python train.py --d_model=128 --n_kv_head=1 --bias="qkv" --decay_fraction=0.71
Each number is 500 + 25 x the weight over the matrix's rms, rounded and kept within 0 to 999. Layers, rows and columns count from 0. Numbers have three digits each.

# layer 11 MLP gate, 320x128, rms 0.163, rows 126-159, columns 64-127
506457485491534462510501488474496534510522505475534520535528503481545522510508502497485493568523466479477511519516510495522501524445488487521496497528451477496496502486519507499541477534498541
514513485519491489489505487507506468513498531545495506496492518467503506499493518485520487515480505470542511483496498476510448535524520509478532510471520479486493546516497473541507532531516560
498515498470502457484521471476464498500547492466500493521536490558469516456514481517507464490532480504475480502507502504542492480491519485492447518521509512510522491505476468513542501538465521
463507498503455443455574511542505525536478505546546541512497513506528518560490506525521481504477522537490527506516516537561469477512501489502489536521466509485492508419486510529472517522449487
533503492555494514536497509474519529482508524523504478485491509532507490497503502465495466466519487486480445521535504523547505492481474482551545494497463491517493475514458513466490534539524497
544525489523474514467515459506494473523487494530468461482475493510481474486483507509476535463470505502486526535538531527484517466492526512468468529479509538520480513516501483459486498517490459
472539508518501503486530526499472473481433506560484514524533491511478478526505510557532507539479481537466493513490503505503508478483478500501484522489483509481499501521517516524510497522536521
505515530516464497478513503514500504501509500485469467462503484492491513536447555507514489518489520479488495540493496505503506498500542533471468496491462534494504495497505493513472502486467515
500521478471531485484459529473505514448537504458518489512512521488499493507523505524502482506532459501497522492503466500524505519479526523468503512503495510479477478509493565504506480466492496
489523518502475473532507494567529499493527513487521533521493512513479486561505522462470438512480488499513504537482497515505478548471509488492525491498502525500536513483519505438473471522514466
511496506492501505506516525515522497493531513487499461494493491508478498501507489499535540532500521519470505468467508491491513496530473485516475486513500487491488517492531527491496502483524518
546502512530527497536481526547484471494492485507541510464496496506511461499500488498534561546439521537520489504520481452498528502501481485527480495499518526440513487480538498506525532537490519
493511511537475491472485516505442495522485500485511495544462492516510517503507474491516526492494505513481505529511497566534494490524503493477495499464473474472478497513510520489507505506503499
525469522498476481537515529511515477520497531459525491505473482491517500479486513476521486459472521519528505528510491520525462509510497533515452479476504522480467514476506577480439486512492518
484490480550502489506513464496485476503481519526499547448508492500550508512502508496482471510533507494519492493447452533482472532501540487492449522521477504461472501495512527504516520470501535
479482536487520488498540524500470477477519486496472502499535508501514518487462484488531494511488461455498495513490498499489516505492535495541511453481488488492486484547501485516508518478547522
522529465525489528496502496494529485496499475460509494546474494504514530476519514476499472530499501476507469499502471482499527497490452498479528503454477463458491478460518486501552524517512520
474493490539450492514488470475516519513490504513479509512514495530487508512483469531523484531467500501493477485473485495462477492501518512515456477496479519479523479482534513453524496483509507
520518459534494502503522514490571522511547521445531501510506473523498488506492495518488511535523497493511505505483459512524454485530535455503500507542477535520510530479518487498521500491495480
496480497496513523515509492520475467487495525518508502516490489529511523534482492513540501487476489542536535544491495487509512506499501479473513510523543519500468475494498482496503479520487543
496517496488482514517494481488534533463500493541484527483486463477488499473507532440510486517489522488507467456546474504511476497496549482526477496485500456513498500543488523475491489491488464
496459517526502467508500474507474492492494491492522527525492553547510472491545492493478475490482532539521485556436499502494533505505536490484538527481432504456490487509497461480484493500498534
528482514517497505515501499511521472461510509497544541527531516467514513476547473498495501493503519496438500509482490536485475491525470518489521485499488492499514561516502524492521529504488508
479517527481517498467546493484514490510494524489470532483497539512511468463515493441488464452503492517542518505492502525529490494471479531493533470525493466499546511513484536495521528470512499
481468530497494535489512497518520502531477491519510464517462455494466487507524514517540478495503490485514561495481550506493501514501521525531495483503487491496470514467455484457472550478501467
487513506489445489518461446465510508477483494508456467542463495536500529527535478471411473448527508525509506491474514454500503461426454464519480502480515501485487486488507493516501474515497521
509484497454480535461495486520525483516488480455495494518512475535511496503494471483487506475515525534547508516495528503505521491488542525497495508497494522527499512509477482514496472438523507
498469530490513503532563494470442472522450501515503483509548525510504524443500488513510491496488499526565476466520498470441511497512490527490481504502507501499456484502493506525456507492509516
487488498518482514482524555541516473513528543459524501499490487520495465519467518516530534515510462493491459513476490514479494515489460500498471517499489545524486499498579532478525491454457492
507547458510524499503541504492529459521501519553508514504497496463525490454497429525537501568458528499505475529492569496505449540498508511501462506502481491512532541531500483520536492475478488
490457507519516528532473500547549502491521498459495483479523498498451442501520497486507526532507479527461523546512497531521507483456486509450471529467522508490496495517535519482518513508519511
488523527468517495476503560483516518529512484506476489476513504501507501522529461497491482500515481494550496495535533479548491503505469504519500533474511510516569485510562471496483505487492492
466509465522509493491557526481489501532502517511464488546490467465529497538488463503481526501512482472516530551533549554553479518492473577503493470492513504520521457465485467493498514515482480
496536489474450502476455528518491482508489478493538470470532479549449492485471506551514580443506485435503490511539486492500498526506529515502493503475503458513477489532487516509526461474539505
# layer 11 MLP up, 320x128, rms 0.155, rows 126-158, columns 64-127
476552509499510502542499502543490518524525541468516497481502564507502480489461520477501465451518525478486525523534513502477511513526512459506490465486509528477501492481469517524501511468506487
498501493528451514530508503492473484469488456486487499461576502465533458500492466469515514487490474508486526494521551488484542485468491470499476521489492528446492481504522514533461488554529504
500482509495530470516533478505489486533489526494482481490508526470532502545527496508499484478509515538501510493445495485498505504444495503463504535518435549489506523491507457520489498517410529
488509499498484541508527513549466497491487531493468524475482539474507471484511508448493519528483540510475521480532496514486514514485424465477494516530494505528488521514510546491504515547478486
483520469505487551511503442529527481481503492469504474534526497495506481523480464529490526492517530466490504481455498495496489507514494498488471466514512512497484491503476488485490472508509502
486484507524581533486495523495484515522491508551480517502524492482508530482492528511580448494516475487491489545530530491529483546506523511472469570540506491498514491492521493517493512512478512
511531520510532506462448508485476524522509465472515427461499479491454442506478524486458534477499467474531468524527490551475517504504566548483485478519522555507474531523510502488537488547525509
526515526512487527510483464540503495520495510479438531510487457486510485478498502476541499497490505507471513498479472506486470523530530537504464477542505539496534515523549539519523495495473494
479499475550491472462513505496524496464504471531489496506493501493470511491484524475477454513476499489520485497501520532495510542517536534542477488505491481507462483524478491562516547483557488
540493536544497514509580497518498511481501470525474486513465466503489475468500483501555480519517491501505490511484510535466499453519468517476491482472497504452509472531489519500475520520492517
478523524493483540516480525476493524515497490497500498488499503517505504505489460502500495499451482503523565480521513473499520517479494477513510501462538532463496536517513514511484493520496492
489529453489565500462523506470468499517520556486484547479519468473560516467460565480514550533491505498486538501495482409506501483476468475465484505530449481509489493566479460457465514480483455
551526523479461503510505514511530473519493474490519480514494495484498533491499498504508526447478488504471512533495500518488523542501546516506509471518494467484530452497492483500524486502454514
458543493501503502504473483483468519489523498505487472500504544496482533494517488467494495486512490501506498483508495484491508530501498462481501483536486501512535497516534477466537538489506503
446478541491517489484421494517499490461482470495526494462469525465470475479509483464489561517515500525515543515511509508509513467480494511484487481521465471456481463488518529489516458464511514
480524473486514500486474470469506572471479527523472489472476473509521511520490511494528527475465459497475543503542479513520518506498538500493534460517491497518498507502533475465490501507546516
512477550514520489516497500509488517517429502550512494497478508548509470476514477510497470534501523505492513506540489531496462499462472538514500528502511524487493502507517495506518530504507511
513526437484525525539480500524478519512473488482506526476490484517512481470489496494544510515458484494539478507530498502496520484552510517481514499479500463476548481548488494498440529499532528
476459502522542497477522507516429518484492520505489476483496509499466485477506511512552503493495506482506475457479513503483472534489471489540518506541490503480516485453470481497467483494467492
513571508438536481500540458467506478509478466538501510504503473510497509515544507493517465468467539444447510491512523491488453492503475522469517459545519521532519494492528513505493532494482475
507471483507480475501497518500516477475510504511447520504479441531544517513447503532486503512461471508486525492487530479517512468441465494537482469520492524485524508483513518464473491487500505
480485455547524535514522496498481490502504498499487489456546490526486508485554531445509476507504538508438514490526523514508485481495506508502516584470518497516499456497519544547503479559551482
478490537481510521544476519509546561465509507472491519499507484459486462488504515469511485526566515519475491496510485510480496504521508441493509481514490520511515515566517492489466516533497545
494497504530484536530507504518477477540548509460512521513471497487469524523489482495470516514469478522521483505445454551510491505509490503516532493528512488493519547482505496463492492410491541
541506545489514512510475497512523525520509473476509491503494490518464506508486518540511508518520505503520487512494498503504501537519531493538522500485513507501494496518474491467514525518512461
494512522520478506544502437475505465510524470484490477506466474452484496504483546482494497540477482495558502446505500506496499475520489532492549472480510486516482530501466465463507530498474519
503470491516514462499507520493486517515503504546511519471516481500473494513523509514501490506487459459475484441484502469523476493511494473540499466514498552465525493453509494508493517526500482
522487507525455471489519528505516483495513497503541482532532506508480526493479498459491452513436464566540490480478497512475536484517540476512478524539553524508529562476510533490503530522562474
508498511501520490494490507496488504504503546476515520536477495476468438535500493496497486497483526469491443481503494504461487471498505503494476522521462471504435507535486478480528482509434494
525500548547452496507462533500491511536506518509559507542531530451474513473508503537493504468495489521541464501576563493500519501522500448504469473528524486528524522521476518498534498484515454
519487535505516554540511494491536530506502552510474425549511515475503498506542464529534512463484487521508490504511489514479509467490515511502476508536515507501510477505500470446498514506497490
518516558523483502514469495477487511454482457489495478492549477465502513534499447493474486477513501498489520534493470487565507497472482497509530504546504514512458523498516469465515477489466566
492506459481518503514464509484467451473534512498488439482512518464485552483476495497466525492517545504509522496551487502499510494478454535550489497478524494501500483492498526487492519490473502
# layer 11 MLP down (transposed), 320x128, rms 0.148, rows 126-158, columns 64-127
519506485506492533479508478526502519531472525500552517482540501530502467453490493495506498541533510437508526544491449532473490442509481513532507528471548484506515439535495502542533500535459489
492515533478505455521470478527446498566484481505465505490510467504508496503504485463502508506509515502482486438492485492489528516488495434480499477493505455515529501493530478520503508501522515
492501460519483537487509490491511512465508525485524505520508479549454466496459524513504488473471506535509491496513490499532538504532536520497510496510495479541525482501536486509526472521520508
499533492507450482499564480545444516522515522514499470482504543519479503508515549514498542475510470522507503492500487506521497463472447476524522554520478507483509558486517482505473465552480469
488481477499504532521503514533443503541511486489513533507489493525485508499481504476531514541534512528527489464497495507461469514465495507505506542462486476519528522514522533535520476507460481
513514518476462527518530495481510502493485492512472522520526509586426517490483481531489528478519558473473486464493481490500491490449512505523481462478491540471515539487515526543486476474476459
472496495493484534533504510516505505563508557497484483514475508497509556525470454466477473501537505460506458543530519532532483487488470525488490499507510523511542442528546561505474533463487450
488463475494512474531490466508481512507483485512473499514430457470504510490510460502465532512490520501527494438519498507509507500508489496497495498513560506492488522471481491503466500512453530
499500515472497504492491497506503508512463458496490505478484498463454496521506475507512521506469529594507481513476510498456496503490502472538523484470460507481496510485498507512525485481480495
482516491529453457460495520518531459498521500506511484469497498469526521546492453504536479486523475530485450461510519510493512526442516501545508506489546487496494524535501480483506523490488508
498447515497521495471499520507508502466451505482533478508499497505496533487509453479476511513516523514489483477496507504493505516518511447588511468535481484463487486500470537462477473499498467
459490483510519485494527531472484479551479503446504528501513500505523476536538489500532529469498530456512492499501480507511554503507516507539463519514534500429489482500439489462508489516472479
498483473496489550575501459497468502444496496493543505488507468495503477503518487488503489499520499522478504514519508490499541522475500512500518538513475486505488471525504504500553514513485495
504482521490427474521542516489518446509462501523496485475480483500510480498534526505516518485491522523486517508511495541481505533473481504481452498505442524470538535484530504516486493524495490
521531494502530472506522470502495500520482495486472524536529489509527504548497500529494477536465454472460458474515509498487511515539520506473485539483499545531476485495449508501474518474494518
456499521527484530476512505512492490504465491495505532505533467512498515510492523466489446505507529491507450502505473477520487458508510487499494528504507528513462497487467493480505514497490480
523476497497535494494478482497509548468491500508516497492500498435496515485480479547549492463512500508525535498506513502515508465523524470518519517497511483516500469487524535491491463437520482
521497449490515475513519491519509500484483486499513480473483511477505508513488498519471504507537480518494480501509481479513494494529502503499524497523506515545496526480500519492471474540505498
503522527541510518529488522520472526546478455513500496507466482479507562498506458507503501518518527478494458483490532518488457490482550515461494488506459512519534478517516515524523470463522486
517455520523538504531494501519509506483508473493517491464502536509516498482439499500454448495544506497526487501459490490548500488503478502443501482502534540464495500500456488491518528530501546
484526509514495501474472478497501503491512446454511460492514520499526508502493509523529507450533486509483480504498519502516521494504519501514501516521505515521519542489515531551494531466534511
478484551438507520455472502495504497500498497512532484520480512530492438542477426511501525478488495482508496502496482494474505551474513499501496561491494530490497509492551513535537510478523493
518533521468516496438481467487489515538480516494499482522515511515498523498530546471449556503464449504502490521478493503491504488510513492526529501447526473503475453509584499552472485476541482
475527560545528481511518493502493512532510519570502464466424491502485517461512460528533506507503516498469464501507501500498522488517491490534509485505485479498520455472532534504519499503501501
485508516468514453472471461508494518464510505481515523488510484527489524551506495501496533507489507504493471473493480537479505484558524513473500519445534554486506479501519516490502479480527496
514523490510530475488524550507515514563525536479504484518555522485556505484465502501529525537473458494492510530489496502532471511524488543500480512531507516549541462493488495497531537467511483
536487449471489489501521512516517494533483477475472504504492470508496477473508512525492504508512469483506501492512518534495461496454450463516480467489517521500485535501515516538494539504506458
486491506475510502523505515494473503483520469452497478489493484508521481521511518534549491484508450492470513495473487432516529504490435508483501480466497483512512520472471509524496513511509525
536493427501492514448503491467493500468536546489544509525489493481479521518490459484508517508502546457491488496508493490512507509510502541522497496482522521506513464524496541482488479456476494
467509465498481492477461467523519502497500488557463509490477484450520512488492520500510497489513484526479543536495436476530532488485482541447502489525568516537481510461512466473502471517495539
492526494466511495499501434486488514479494495465475506499503498507507465519519498535489472490470455529476492511498525542487487486516520492488521490467472527518472482494501473490472564469557521
497504518539484492490522521488462472467482495547472501526462517519519494533504502556479436489497506486519480552468483487497535528485515476552489490541513539508491518520486473456493536480502478
546514506519493458454479503486509503485503520483491546454523503509554510480499508506520486509522531551535511502469502496510493503547531522490523499496536455531535451507485491463528480530505507